config.yaml
n_head: 5
head_dim: 32
vocab_size: 2048
norm: "rmsnorm"
rope_base: 10000.0
qk_norm: true
lr_mult_down: 1.5
warmup_steps: 41
doc_mask: true
steps: 7248
Each number is 128 + 24 x the weight over the matrix's rms, rounded and kept within 0 to 255. Layers, rows and columns count from 0.

# layer 8 MLP down (transposed), 640x160, rms 0.0854, rows 205-226, columns 0-159
[[156 100 125 139 127 135 102 125 136 112 118 136 107 164 144 127  67 117 117 133 153  77 149 150 124 160 154 100 130 102 114 145 154 107 173 127 141 139  99 148  93 145 142 160 137 107 141 135 177  91 138 121 110 122 158 104 138 118 108 129 103 106 144 159  89 120 120 130 173 149 138 156 162 161 119 140  96 150 101 139 129 111 126 135 118 113 113 148 153 122 138 142 116 101 150 150  91 160 114  96 139 164 168 128 111 146 133 141 124 141 130 159 141 113 109 129 125 108 141 134 116 179 153 101 123  87 149 144 126 157 122 104 181 114 102 123 153 100 149 162  88 142 141 121 150 181 135 135 150 168 127 113 116 105  94 171 101 141 115 114]
 [134 141 116 197 147 133  90 151 136 148 148 141 100 161 130 124 179 142 109 121 159 161 148 149 154 114 127 130 126 114 136  95 150 131 116 111 103 135 127 124 129 142  85 110 132 135 128 114 118 102 139 103 112 151 155 125 124 151 100 138 129  86  90 118 117 132 123 140 147 137 122 150 129 152 125 145 163 123 186 100 131 140 130 137 149 120 118 127 134  70  83 137 141 106 163 103 123 128 140 118  90 137 174 162 109 125 131 141 112 146 132 119 114 102 100 151 127 154 173 131 122  96 126 172 156 142 162 132 121 118 123 158 152 135 111  83 170 129 133 144 162 138 118 164  94 170 159 123 115 101 171 139 181 126  85  77 109 135 130 117]
 [104 158 105  59 135  98 146 123 120 105 105 147 156 107 117 163 134  95 153 107 156  83 147 107 123 130  95 126 123 128 120 144 139 105 138 105 171 149 129  92 154 157 128 119 106 102 149  85 158  80 144 115 138 123 138 121 160 147 126  93 124 116 125 115 143 100 132 122 138 143 120 146 141  93 121 108  82 163 137 109 133 100 173 149 174 114 183 166 124  90 151  94 149  84 127 100 126 116 104 154  69 130 103 153 106  91 122 131 130 119 120 136 105 178 128 149 133 140 106 161 140  97 139 170 142 124  74 130 127 144 151 120 134  92 126  76 132 113 132 121 131 156 143 146 134 154 129 109 116 140 140 155 166 121 136 153 108 169 147 102]
 [119 138 115 153 104  85 109  75 151 128 169 125 145 146 159 175 142 148 132 113 124 110 180 120  93 127 120 143 137 137 123 133 141 114 104 103 137 104 115 128 129 128 125 132 165 142 194 148 103 114  97 115 126 166 157 130  77 106 146 114 105 102 109 147 168 115 159 122  95 112 181 153 109 117 147 162 158 148  80 132 156 144 108 119 100 112 146 150 110 144 116 110 139 106  86 152  99 121 104 143 159 141 104 146 119 144 167 105 109 127 138 113  97 110 107 118 124  87 168 134 101 115 135 103 135  93 156 106 125 147 108  98 118 109 116  89 168 141 136 139 142 128 164 172 144 160 102 116 130 146 113 150  78 128 127 133 119 171  83 134]
 [112 147 140 113 119 109 129 110 139 145  95  99 154  87 154 131 109 157 134  83 103 167 151 117 134 138 106 153 114 153 109 136 129 148 178 164 117 152 139 109 156 151 115 128 146 140 125 124 172 137 147 135 134  91 112 109 149 136 104  77  82  93 110  62 115 161 104 121 132 126 148 129  96 125 112 170 170  69 188 148 104 124 154 136  92 185 100 138 167 138 148 118 152 117 144 122 108 115 129 147 112 155 137 151 131 128 132 158 103 141 103 152 108 122 136 151  90 164  88 140 134 154 115 152 161 137  93 154 140 159  91 139  99 134 155 123 149 120 128 158 121 103 116 172 140 115 141  72 143  99 153 133 152 116  83 178 161 132 129 131]
 [126 118 106 152 127 128 135  86 128 141 135 104  97 119 167 128 150 105 130 168  69 167 195 142 131 125 109 182 137 125 111 109  92 144 117 125 163 137 133 149 107 133 107 138 106 103 124 101 154  92 115 142 187 104 126 167 126 125 137 123 152 109 166 110 111 114 117  96 148  81 103 136 106  73 108 138 161 102 152 127  83 120 164 136 120 110 118 126 134  99 148 139 122  91 149 121 128 107 158  85 115 114 151  97  97 143 134 121 115 126 115 152 150 118 165 139 140 117 144 122 126 142  95 169 166 142 100 157 175  79 170 162 134 129 136 103 110 126 119 119 166 131 138 149 126 130 147 119 124 142 110 169 115 154 104 109 118 129 111 174]
 [117  92 135 101 159 116 126 107  83 112  90 135 112 144  84 133 147 120 131 192 120 136 167 137 159 131 132 119 121 108 137 116 111 129 136 137 135 134 146 141 121 163 157 199 159 121 148 178 167 123 136 127 132 112  96 133 154 111  97 145 123  90 138 102 166 145  86 129 148 115 145  66 115 118 129 138 133 146 122 119 114 125 139  92 152 139 116 109 117 132 122 137 109 122 159 107 126 140 107 129 114 112 125  86 133 136 117 153 120 130 151 110 111 115 118 149 101 141 141 145 117 111 102 105  95 124 113 144 121 133 111 128 113 103 137 150 110 130 140 134 116  92 126 111 137 134 129 135 113 110 149  97 172 133 109 136 114 182 144 148]
 [109 174 137  92 133  85  97 157  92 120 153 117 114 139 111 144 128  64 154 101 127 100 151 128 161  93  99 116 128 124 126 115 104  99 124 151 141 172 150 121 127 102 150 101 153 129  94 127 131 175 131 120 125 126 159 125 124 105 151 116 107 130 171  94 136 178 111 114 124 111  90 158 116 131 145 132  78 121  93  97 176 130 139 129 181 125 137 127 111 114 164 140  73 111  96  91 138  97 125 101 136  95  98 103  85 137 159  88 121 144 103 149 130 123  93  77 155 152 142 134 146 100 150 119 105 174 174 103 115 101 116 175 168 128  92 103 127 166 131 124 103 165 140 144 140 159 115 125 156 119 121 148 140 127 129 116 122 113 157 106]
 [141 129 136 125 139 172 141 111 107 157 113 130 133 160 177 101 128 150 139 114 111 159 126  93 152 193  68 108 141 120 172 135 145 125 165 116 172 145 127  51 137 170 103 181  98 120 174 127 156 158  92 120 142 110 128 111  81 143 129 103 102 136 126 112 170 108 161 115 121 101 136 132 155 134 116 160 108 151 140 122 100 141 137  96 144 130 149 143 134 127 137 140  87 185 128 115 115 176 110 140 161 144 124 150 166 173 114 102 153 156 144 103 118 122 144 147 147  90  77 124 101 175  91 133 110 139 119 121 143 142 126 126 106 110  99 119 131 103 153 118  99 138 108 147 158 110 117  99  77 116 107 120 122 158 130 120 127 140 154 111]
 [157  87 132 190 129 118 114 129 108 128 156 103 103 114 164 123 126 103 126 133 148 155 156 145 141 146 128 146  84 169 112 113 125  92 112 131 105 129 117 121  98 104 136 114 123 134 196 110 129  94 161 121 131 127 141 137 175 136 131 140 112 139 122 132 126 146 148 117 105 134 115 177 114  83 161 118 109 136 135  93 166 118 123 130 142 135 114 133 165 128 151 126 152 148 126 134 139 156  81 136  77 153 133 141 149 171 118 115 126 129 123 123  95 144 147 121  67 139 137 132 115 179 117 165 146 119 131 125 113 169 147 142 127 127 151 141 128 177 155 146 144 167 144 152 154 125 157 149 168 124 154 116 116  91 149 128 138 134 149 152]
 [118 133 173 141 114 146  88 185 155 144 137 122 123 164 109 116 131 169  76 108 116 131 122 127  86 117 150 126 141 133 146 141  95 114 157 133 128 109 135 163 126  87 114 135 130 160 126 103 126 135  98 112 143 113 138 163 121 139 123 139 137 135 152 116  68 135 133 135 115 138 103 142 134 175 110 132 157 146 140  97 116 114 129 111 140 132  70 127  76 153 125 158 151 106 124 146  97 177 133 124 141 127  91 146 109 122 160 126 124 136  90 104 136 112 153 106  63 125 110 163 141 133 147 187 122  84 152 146 137 120 121 159 111 116 118  94 165 112 108 155 116 123 158 104  78 133 142 129 118 109 121 129 102 108 139 118 139 106 141 135]
 [117 125 126 183 138 157 137  96 141 142 130 146 166 112 149 130 115 132 166 119 149 131  93 184 117  92 142 125 144 123 130 130 107 104 121 126  89 141 160 131 120 117 124 117 149 113  81 126 130  90 149 123 112 151 126 120  97 114  93 143 136 144 150 141 109 116  99 155 136 118 118 131 150 142 134 112  94  83 146 111 142 138  88 106 151  93 183  89 119 112 108 105  87 130 182 158 153  81 116 100 125 140 133 148 147 156 155 149  59 100 134 106 146 144 111 155 131 117  90  86  93 103 119 183 116 151  99 138 119 133 102 111 171 162 111  97 109  88 163 167 118 156 106 170 123 139 171 154 138 140 138 125 123 103 115 116  94 128 150 150]
 [131 123 144  95 132 134 150 147 129 110 121 133 118 121 108 106 137 181  94 121 121 137 136 105 132  89 139  99 129 111 132 138 111 111 116 143 152 103 109  98 135 107 127 111 165 121 143 116 156  76 141 124  91 139 131 121 150 169 112 108 110 154 105 107 108  74 112 117 142  83 134 141 173 138 108  99 110 127 179 150 146  93 115 123  98 139 123 109 139  89  89 112  82  85 102 107  75 110 142 157 128 120 130 128 122 150 148 142 163 125 104 149 120 149  87 113 170 143 140  94 154 108 147 171 148 128 114 173 114 141 129 160 103  97 169 157 146 107 142 104 149 128 117  94  87 135 122  69 151 151 148 124 140 118 110 147 167  90  80 135]
 [158 129 137 108 159 115 129 123  62 113 151 144 161 135 138 129 189 119 155 126 157 135 107 142 133 119  94 184 124 128 120 152 110 124 142 165 168  98 148 112 148 147 126  67 138 157 139 125 109 128 117 146 123 130 134 162 129  87 134 136 118  83 153 131 133 157 123 104 143 151 151 144 136 101 129 121 166 116 129 124 141 169 135 147  79 185 128 130  96 161 161 116 161 113 131 115 133 146 115 119 108 177 167 145 140 154 122 140 123 142 128 135 105 119 120 101 138 134 148 170 113 163 110 101 102 119 111  97 159 127  98 130 166 135 106 112  97 128 139 166 151  96 104 146 141  77 127 149 163 141 152 134 118 151 126  76  88 149 123 121]
 [161 147  89  97 111 118  95 130  84 146 156 113 168 141 152 128 142 157 136 147 154  88 152 151 112 115  81 129 121 169 120 117 175 128  95 128 116 153 139 127 148  86 127 128 118 101 113 165 149 125 106  85 110 144 168 108  96 124 122 155 121 111 120  82 135 105 150  94  93 156 102 135 132 151 125 125 141 113 149  99 139 149 115 153 129 100 136 134 130 154 107 126 118 130  97 113  99 156 162 148 101 119  94 139 135 128 122  85 109 111 105 122 153 160 116 143 109 117 176 148 154 144 100  93 126 138 136 114 130 146 102  82 103 106 178 159 144 170 149 100  99 156 132 113 114  91  86 140 108 130 141 154 135 106  96 150 104  96 124 131]
 [125 167 153 144 138 160 164 108 122 147 103 122 159 140 153  92 149  94 170 118 137 118 102 146 101 108 171 156  98 155 134 170 128 115 130 137 132 118  93 123 138 159 132 117 136 106 108 128 158 129 147  91 160 106 139 153  87  86 137 156 108 141 136 109 120 169 127  82 103 129 155  59 147  91 184 180 154 124 121 162 196 100 156 130 172  83 135 149 146 158 112 156 102  88 130 139 106 116  97 149 110 103 172 185 102 111 147 162 172  95 125 123 112 117 141 116 143 114 130 102 135 138 131 129 154  96 104 139  92 123  84 132 139 144 121 148 130 107 170 120 142 119 135 149  96 162 146 122 135 107 103 111 143 134 136 111  92 135 147 128]
 [132 121 122 144 122 144 122  81 114 129 127 136 126 150 151 142 154 110 150 108 134 145 112 106 124 149 122 119 135 118 100 177 163 111 103 133 143 168 142 163  94 124 147 130 148 150 125 136 135 142 108 149 126 133 143 131  97  96 145 142 144 127  77 147 137 158 114  83 169 121 155 152  76 164 115 115 207 142 133 121 162 147 108 117 128 149 143 144 115 104 139 140 114 164 179 132 120 131 122 120 119 109 157 115 121 156 171 166  91 141 127 121 160 103 121 158 124 107 132 164 138 125 118 117  93 117 107 122 142 131 143 118 155 136 125 135 142 108 126 161 152 131 137 129 167 119 130  99 137 135 106 109  73 179 117 110 101 160 169 140]
 [133 158  66 136 138 168 146  72 103 136 109 126 102 143 136  92 118 121  92  87 173 123 128 177 158 127 172 149 151 158 120  93  98 134 161 135 161 118 120 152  92 131 135 107 142 144 145 116 137 138 105 133 169 109 119 104  81 134 130 130 117  93 108 171 156 128 162 123 108 114 136 143 130 155 144 119 148 176 134 132  73  89 125 128 134 147  95 110 140 134 116 106 116 131 113  95  96 134 137 109 147 132 111 116 118 129 119 163  85  80 124 129  88 147 179 109 146 137 145 114  83 119 111 148 100  97 126 123 116 141  96 144 160 101 124 100 146  88 130 134 141 105  73 125 102 125 104 120 102 154 137 103 151 133 151 157 119 137 139 154]
 [102 119 136 147 155 109 104 106 143 109 101 126 133 185 111 107 153 112 154 154 153 144 140 121 149 135 113  90 202 107 130 138 137 120  95  89 150  79 150 110 119 101  81 160  76 110 137 161  93 129 165 116  90 125 144 117 157 149 107 140 123 130 133 148 157 117 127 164 195 143 132 130  98 119 148 147 171 129 151 132 128 118 159  97 148 197 132 113 135  96 151 117 177 152 124 147  88 103 117  96 122 116 150 142  80 151 131 104 100 150 142  93 114 138 141 112 143 117 165 156 129 125 116 132 135 111 115 114 126 121 147 112 141 114 149 175 126 121 131 114 157 104 144 154 136 155 161 109 143 109 153 112 101 130  99 125 134 162 126  80]
 [ 95 130  69 131 141 138 148 146  98 109 106 127  78  91  95 109 100  77  89 142  87 104 100 147 112 133 100 164 134  66 103 121 133 109 106 148 140 131 151 135 121 102 124 102 159 113 132 136 123 159  78 147 178 139  96  93 135 117 123 138 162 107  94 107 141 120 147 167 114 129 129 138 131 115 159 115 138 144 132 145 167 110 167 158 107 122 160 152 140  95 186 124 153 155 168 142  98 164 176 161 139 123 136 145 145 126 110 115 140 150 154 105 136  99 110 100 134 123 115 156 157 126 121 121 117 132 116 137 176 130 127 170 148  94 126  95 110 135 126 126 147 135 132 110 149  96 119 111 135  85 118 160 123 120 117 127 127 107 145  90]
 [ 93 153 154 142 151  98 122 137 108 141 155 108 119 143 117 140 106 101 163  96 151 150  85 102  80 132 112 124 128 108 118 119 158 132 141 158 128 122 125 144 119 142 166 105 120 144 148  59 110  67 135 109 122  98 129 158 153 130 141 149 127 132 200  89 152 105 124 128 150 162 126 102 143 110 136  86  90 147 131 146 142 161 142 122 161 168 128 141 146 122 171 130 157 112 135 174 118 124 148 120  61 138 116 149 137 120 135 127 173 133 143 103 148 124 142 145 132 112 114 111  96 180 134 145  89 127 134 108  84 143  86 143 112 128 132 187 136 122 125  97 133 146  62 163 164 128 151 143 120 139  96  91 128  97  93 135 134 114 109 143]
 [120 105 163 125  94  94 123 166 122 139 167 117 150 127  90 166 113 143  93 115 131 101 128 151 133 127 174  94  84  95 134 128 104 143 176  95 119 140 137 144 200 129  77 139  92 156 123 153 140 147  96 139 111 141 168 153 116 149 128 117 132 137 131 136 113 147 184  93  82  93 121  93 149 130 102 136 158 121 117 110  87 139  96 116 148 133 140 137 120 157 114 114 110 164 106 129 104 128 115 124 148 135 139 101 151 128  98  99  91 148 176 107 184  74  79 167 106 137 142  90 124 129 116 152 120 190 128 102 119  90 105 172 128 135 130 144 121 111 139  96 107 134 125 115  92 153 123 133  99 132  94 102 114 158 101 118 136 126  97 119]]
# layer 8 MLP up, 640x160, rms 0.224, rows 206-226, columns 0-159
[[131 141 112 154  93 157 181 141 136 151 128 114 142 127 163 126  76 145 162  62 124 114 119  98  84 149 117 108 133 185  97 109 158 175 144 127 112 151 134  88 149  97  90 121 143 130 106  84 156 131 145 128 126 126 122 123 126 138 134 100 128  89 153 144  99 136  65 148 166 103 136 182 133 118  99 105 162 135 131 158 147 164  97 159 168 157 139 135 137 133 140 160 155 169  91 159  99 172 147 114 135 105 142 120 141 122 158 108 118 126 180 138 128 114 119 126 155 141 132 150 102 132 140 117 144  93 117 141 126 140  94 146 143 117 143 115 130  81 118 154  87 116 133 150 162 128 131 135 139 123 146 119 114 122 136 124 140 113 139 131]
 [148 121 191 102 121 102 161 142 137 146 192  97 144 134  87 149 174 166 137 110 122 105 120 161 135 132 150 115  86 153 129 122 123 115 116  96 153 105 107 167 148 151 125 108  91 137 139  95  92 103 133 126 122 136 162 138 149 136 116 101 137 139 143 107  82 114  90 123 122 124  79 154 139 141 114 128 139 145 131 148 139 147  63 121 162 169 129 159 159 130 111 117 137 143  59 137  88 122 141  85 124 143 123 185 111  76 110 100 140 122  92 117 121 168 159 160 123 131 157  94 112 131  96 114 133  97 142 125 146 144 148  97  99 112 124 114 179 177 157 180 109 111 129  98 113 149 133 104 106 129 152 111  86 138 134 146 129 143 119 149]
 [171 176 135 143 148 171 172 120 123 144  93 183 113 122 138 132 156 100 110 112 147 160  80 136 134  97 106 141 154 134 120 120 129  69 144 152 103 139 117 120  76 110 123 105 115 167 154 169 108 102 114 144 134 102 109 129 109 137 162  91 139 147 119 157 156 164 142 150 174 140 129 111 116 143 125 145  79 158 132 135 105 172 128 163 185 131 111 126 133 153 131 113 143 145 131 132 126 131  96 145 135 109 140 123 112 132 142 132 100 145 100 130 113 132 162 161 149 111 137 149 130 120 168 137  89 113  93 117 111 140 142 140 120 122 111 110 147 134 135  88 139 127 112 155 144 171 163 160 114 130 133 140 108 124 138 140 212 106 114 147]
 [124 120 148 145 115 120 128 140 141 148 110 154 123 133 154 129 117 117 164  93 119 161 143 128 118 128 132 132  93 137 146 158 119 157  87 138 164 125 105 142 132 114 101 128 157 118 123 138  89 147 124  87 130  92 160  68 119  49 117 160 122 101 121 105 122 134 141 131 152 188 123 160  96 118 127 101 103 139 134 115 133 161 142 124 101 108 170 132  86  99  86 141 106 102 104  76 144 103 137 103 110 145 120  82 143 130 169 108  89  96 131 147 135  80 165 123  94 158 138 150 100 125 131 119 107 117 140  90 142 110 156 126 134 113 106 105 158 146 123 103 173 141 133 152 129 174 117  94 142  84 119 127 130  92 136  85  96  93 101 122]
 [150 132 124 155  89 159 117 166 166 137 139 117 153  93 154 108 172 129 108  64 161 154 143 141 143 121 138 136 135 122 140 142 126  67 164 142 158 146 144 153 130 128 155  91 128 129 153 114 143 150 113 121  97 104 102 120 176  70 149 135 126 114 135 136 172 155 106 135 157  80 122 130 109 104 124 134 114 101 113 116 128 140 129 122 151 131  79 118 139 133 148  99 138 131 134 130  88  85 165  75 122  94 144 137 130 110 154 167 116 127 108 146 122 106 111 148 144  79 115 124 109  86  88 131 115 105 146 101 139  92 133 167 132 137 136 152 127 115 108 101 125 138 101 162  87 126  97 105 156  74 118 140 160 134 125 113 113  80 110 179]
 [119 119 110 119 135 138 117 140 139 145  98 115 117 121 142 157 119 136 139 103 117 130 176 147 148 133 130 116 133 122 112 144 164 138 142 137 119  78  82 147  88  94 116 142 122 121 159 153 139 131 111 145 104 111 118 130 108 139 144 140 126 133 107 120 137 142 142 136 165  94 100 104 129 157  84 148 122 146 132 109 139 115  88 128 107 152 110  98 158 198 125 145 138 147 125 170 134 121 111 151 157 131 126 132 152 104 135 125 109  99 140 132 133  94 161 142 122 110 108 125 164 132 121 104 127 117 135 111 146 128 114 141 143 108 184 116 131 165 172  94  99 135 136 114 134 150 110 146 105 206 148 113 133 117 134 158 163 114 121 124]
 [129 131 115 110 113 153 157 123 154 154 123 106 143 124 142 128 122 172 142  84 168 100 130  95 147 142 100 164 108 132 101 122 210 147 139 112 157 122 133 122 129 153 133 105  97 132 151 131  80 125 145 103 160 172 143 174 138 121  94 167 115 132 137 143 130 118  89 140 129 133 119 140 119 118 171 104 144 123 176 144  98 133 149 181 130 125 136 159 100 128 103 174 132 193 104  99  86 104 124 140 121 120 146 133 135 154 132  93 110 133 151 144 126  88 133 106 130 123  93 112 130 141 117 128 125 117 138  95  84 141 166  96 122 122 131 118 132 120  88 137 102 102 108 158 107 101 150 126 146 144 110 158  66 107 145 146 122 110 114  97]
 [126  82 166 114 131 168 138 158 139 186 128 108  86 106 159 142 113 138  88 124 120 121 132  88 166  96  84  86 132 124 106 134 116 134 129 171 138 138 133 143 112 100 162 100 150 115 133 107 127 149 104 110 155 130 163 145 158 125 126 146 144 125 176 165 184 114 137  82 112 126 156 124 141 151 124  94 104 121 145 113 149 109 159 141 115 151  89 134 148 119  96 125 120 127 113 137  82  91 125 115 146 128 142 131 137 112 132 138 167 156 131 159 168 117 143 101 102 134 102  97 141 140 149  98 125 166 161 131 131 116 135 101 172 145 140  91 115 109 151 129 124 131 114 150 113 112 122 146 109  60 148 135 101 133  87 177 122 132 177  94]
 [130  81 146 153 121 175 116 112 120 140 112 147 125  87 164  82  99 128 168 108 185 126 135  74 149 104  95  88 129  85 113  99 117 127  77 121 112 137  72  97 119 143 151 105 147 194 165 102 131 149 187 161 164 143 149 152 137 104 147 122 131 120 114  97 120 183 128 136 141 101 143 139 118  96 177  93 142 120 110 122 102 110 110 115 151 137 141 145 115 111 118 148 122 127 156 117 111 147 163 160 129 144 165 156 138 120 141  95 147 140 124 142 133 120 100 127 115 148 118 144 123 112  94 101 114 119 130 120 149 126 130 152 146 128 107 123 156 135 141 134 151 135 162 109 157 134 127  82 106 113 147 124 142 113 128 117 126 140 116 128]
 [179 132  97 136 117 116 123 135 137 139 125 145 136 138 157  87 114 117 144 125 114 150 110  95 121 105 116 129 133 127 122 107 123 165 143 123 181 145 140 110 167 160 120 137 156 120 141 139  98 138 113 112 101  97 130 113 120 141 154  97 134 151 143  76 145 130 154  98 151 162 124 116 200 124 143 148 104 144 138 126 140 111 119 109 128 142 137 136 142 149 103  98  85 116 172 143  77 133 150 131 136 115 149  87 127 114 140 135 153 105 122 135 115 187 140 112  83  95 114 139 127 157 123 125 114 113 180 121 127 106 129  95 109 120 133 114 116 139 138 112 130 123 151 127  84 128 103 102 147 105 119 119 152 122 128  89 160 113  96 151]
 [146 110 111 154  97 153 176 147 140 156 129 166 161 103 156 134 201 114 120 139 108 139 149 125  68 149 104 117  98 112 149 135 128 187 167 143 162 118 131 114 107  97 125 121 125 144  99 119 111 118 134 143 102 130 110 141 161 150 139 153 145 142 128 167 159  88 168 160 106 117  93 120 100 153 105 128 131  76 157 128  95 144 136  98 150 152 122 169 144 139 156 162 108 117 172 124 130 159 112 123 158 156 161 144 126 144 141 113  95 116 126 127 162  94 113 112 105 131 113 140 157 172 162 110 131  85 175  97 122 143 115 116 142 139 119 121 142 139 186 141 112 149 163 132 128 128 135 134 152 138  93 132 102 114  89 131 143 150  93 107]
 [121 142 116 147 115  94 120 108 105 129 131 129 122 117 141 108 121 102 169 151 118 153 141 104  94 143 136 121 113 103 135 135 133 171 132  92  99 103 135 111 140 135  98 126 108 140 102 123 103 154 116 136 127 120 150 140 187 185 137 103 125 136 160 135 159  96 148 130 169 136 104 117 120  86 131  83 118 114 130 114 142 152 157 154 119 119  95 136 107 112 177 130 131 149 101  99 111 152 147  93 122  77 116 121 102 199 189 111 119  63  96 142 131 137  96 117 156  93 115 123 151 126 120 153 126 105 130  91 102 118 133 113 130 112 128 151 156 128 126 151 112 158 145 161 125 122 120 105 131 120  90  96 106 145 106 104  74 165 112 125]
 [120 141 162 145 113 141 156 146 126 155 100 151 156 101 113 106 110 137 112  70 153 139 118 143  88 123 128 146 153 140 159 116 137 148 119 112 143 114 125  85 110 106 107 130 127 118  86 133  85 127 125 152 128 118 148 149 129 141 132 152 128 137 187 136 121 108 148 147 148 139 120  94 124 135 110 134  97 118 153  96 153 154 129 141 125 125 124 141 151 144 149  93 101  63 123 154 133 124 107 108 127 104 150 144 131 116 127 124 170 159 142  76 124 110 141 130 144 175 158  94 169 139 149 130 126 168 138 164  78 100 132 102  94 121 142 113 156  82  94 106 109 100 119 147  94 106 167 105 135 108 135 186 153 146 126 116  91 138 148 141]
 [168 102 129 148 113 122 127 133  98 124 145 117 141 116 141 100 120 117  82 122  98 120 112 126 167 142 141 108 111 118 130 149 114  85  89 141  83 129 140 118 100 104 103 137 121 165 138 143 120 136 111 126 138 119 140 157 126 117  94 149 134 175 176  87 125 129 127 107 123 140  78 148 140 143  89 122 139  96 100  88 155 133 134 135 153 130 109 125 106 139 114 128 114 134  93 107 138 102 102 181 147 139 135 103 149  90 121 159 115  83 108 102 111 102 164 116 105 158 127 113 154 144 115  98 156  81 125 124 117 115 120 152 157 154 138  95 125 129 134  90  70 104 144 130 105 139  87 172  98 129 113 141 128 109 107 152 126 149 155 106]
 [145 156 138 129 151 145 147 136 114 116 146 114 171 123  97 139 150 185 118 138 128 142 121 145 140 119 144 118 103 179 158  64 100 124 176 100 140 104 140 149 109 142 151  80  95 157 128  97 151 131 148 123 106  82 176 135 124 111 145 136 122 118 147 106  91 105  95 148 146 104 146 150 123 187 111 108 138 154  95 155  87 118 102 154 138 157  95 137 108  98 111 117 108 133 106 121 123 112 108 122 179 151 130 128 127 127 131 143 131  74 129 129 104 164 126 127 147 146 140 112 130 156 174 116 103 135 169 146 154 111 165 144 158  97 129 150 138  67 149 161 104 110 159 148 123 126 136 133 142 101 143 112  85 153 160 158 158 146 186 157]
 [132 130 141 139  89 161 157 154 148 131 151  66 111 121 141 163 138 137  96 164 136 111 158 152  82 117 137 107 146 142 137  97 166 116 139 148 159 137 107 153 137  85 156 113  90 136 155 128 149 165 133 125 118 188 142 137 112 123 126 122 135 161 137 110 123 137  85 138 130 161 113 134 167 147 144 147 147 116 133 118 108 127 127 163 146 155 132  66 129  94  97 125 115 150 111 179  98 121  89 134 112 132 167 167 162 109 158 117 123 149 118 124 115 122 161 125 130 126  88 121 101  65  94 141 133 123 124 127 134  89 138 154 124 115 122 146 148 135 137 148 141 111 168 112 111 172 129 152  96 123 138 154 126 113 106 175 155 118 134 142]
 [108 133 113 138 159 121 127 162 134 115 113 126 126 132  95 133 165 142 108 169  93  60 107 112 164 111  69 136 183 143 125 113 109 106 108 114 104 146  97  92 118 123 153 123 138 145 128 178  73 129 130 125 102 113 138 149 134 110 120 111 152 173 109 146 105 134  94 143 186 121 101 137 150 141  93 153  93 169 133 119  95  98 155 114 124 108 126 105 142 135 153 123 125 113 119 156  83 189 128 132 116 134 134 124 100 154 133 124 162 109 163 146 111 111 123 126 115 142 123 116 127 120 126 142 144  79 133 129 118 134 169 105 103  87 123 164 116 125  95 106 106 116 121 124 119 150 162 106 107 110 134 166 150 116 151 168  96 150 144 145]
 [116  79 103 101 158 134 145 170 133 101 123 150 135 114 181 130 160 133 105  88 123 141 115 134 183 109 139 105 149 118 125 108 143  94 126 136 126 124  70  98 141 199 150  60 127 112 150 122  90 156 139 121 103 167 153 102 138 143 134 138 124 137 112 139 145 131 134 132 133 148 140 133 134 125 116 127 126 135 140 133 149 153 158 152 141 146 145 106 141 158 156  83 106 145 159 127 117 140 117 136 110  61 104 132 169 132 159 121 155 149 134 144 120 151 141 131 156 151  87  97 140 139  99 171 109 108 154  90  86 106 145 138 183 152 151  96 132 148 125 150 146 149 111  99 160  82  91 103 124 135 126 102  97 132 123  97 104  97 111  89]
 [120 132 109 126 128 104 123 147 102 108 141 120 146 115 136 122 119 146 123 158 154 118 118  92 147 144 124 112 128 148 154  83 129 147  52 111  81 145 159 136 162 137 143 147 107 104 135 107 134 117 122 105 108 153 131  91 135 163 121 165 171 109 133  92 117 142 120 125 111  94  95  82 162 169  72 119 141 158 118 144 117 140 112 141 136 178 113 126 116 124 150 134 136 133 121 108 141 138 128 143 110 142 128 137 142 125 129 139 112 122 111 155 125 164 150 118  95 138 129 141 135 137 143 132 163 159 170 130 125  86 146  82 146 114  99 156 139 131 173 126 120 134  74 171 115 125  92 133 143 125  73 108 127 122 142 147 140 134 158 121]
 [107 142 125 112 124 106  76 141 126 140 113 118  85 140 132 103  78 131 128 102 100 192 145  73 122 127 151 134 132 154 123 149 148 107 110 117 120 112 156 166 125 147 134 130 135 124 126 147  70 157 131 124 155 146 154 147 129 141 162  69 111 118 109 116 122 111 134 117 131 139 110 124 123 140 100 124  93 139 178  95 150 133 121 132 126 120  95 109 142 131 134 116 122 139 121 141 163 161 132 144 123  71 136 151 101 152 160 106 185 139  92  83 133 155 131 146 132 148 136 115 137 111 134 135 104  75 142  82 111 138 130 106 144 111 140  99 148  84 169 107 116 118 144 154 178 110 139 151 153 118 113 116 118  95 145 158 121 111 123 121]
 [126 127 153 108 124 140  89 113 188 139  87 134 129  96 145 116 151  87 149  94 106 148 138 105 117 132 176 147 124 120 103  79 134 121 105 108 117 145 114 118 173 110 141 146 136 139 164 134 140 116 141  74 112 193 146 137 145 157 136  99  90 180  95 184 158 136 121 113 105 123 160 156 134 175 123 165 163  97 122  92 113 143 140 163 151  86 164 116 130 108 130 131 134 156 132 135 135 119 118 149 141  54 137 121 103 183 133 126 120 121 139 112 113 125 148 118 138 152 124 119 135 117  96 110 155 147 145  97 135  99 145  77 118 108 125 136 126 129 137  98 117 130 143 133 149 120  96 114 121  89 105 115 121 149 172 144 141 138  80 115]]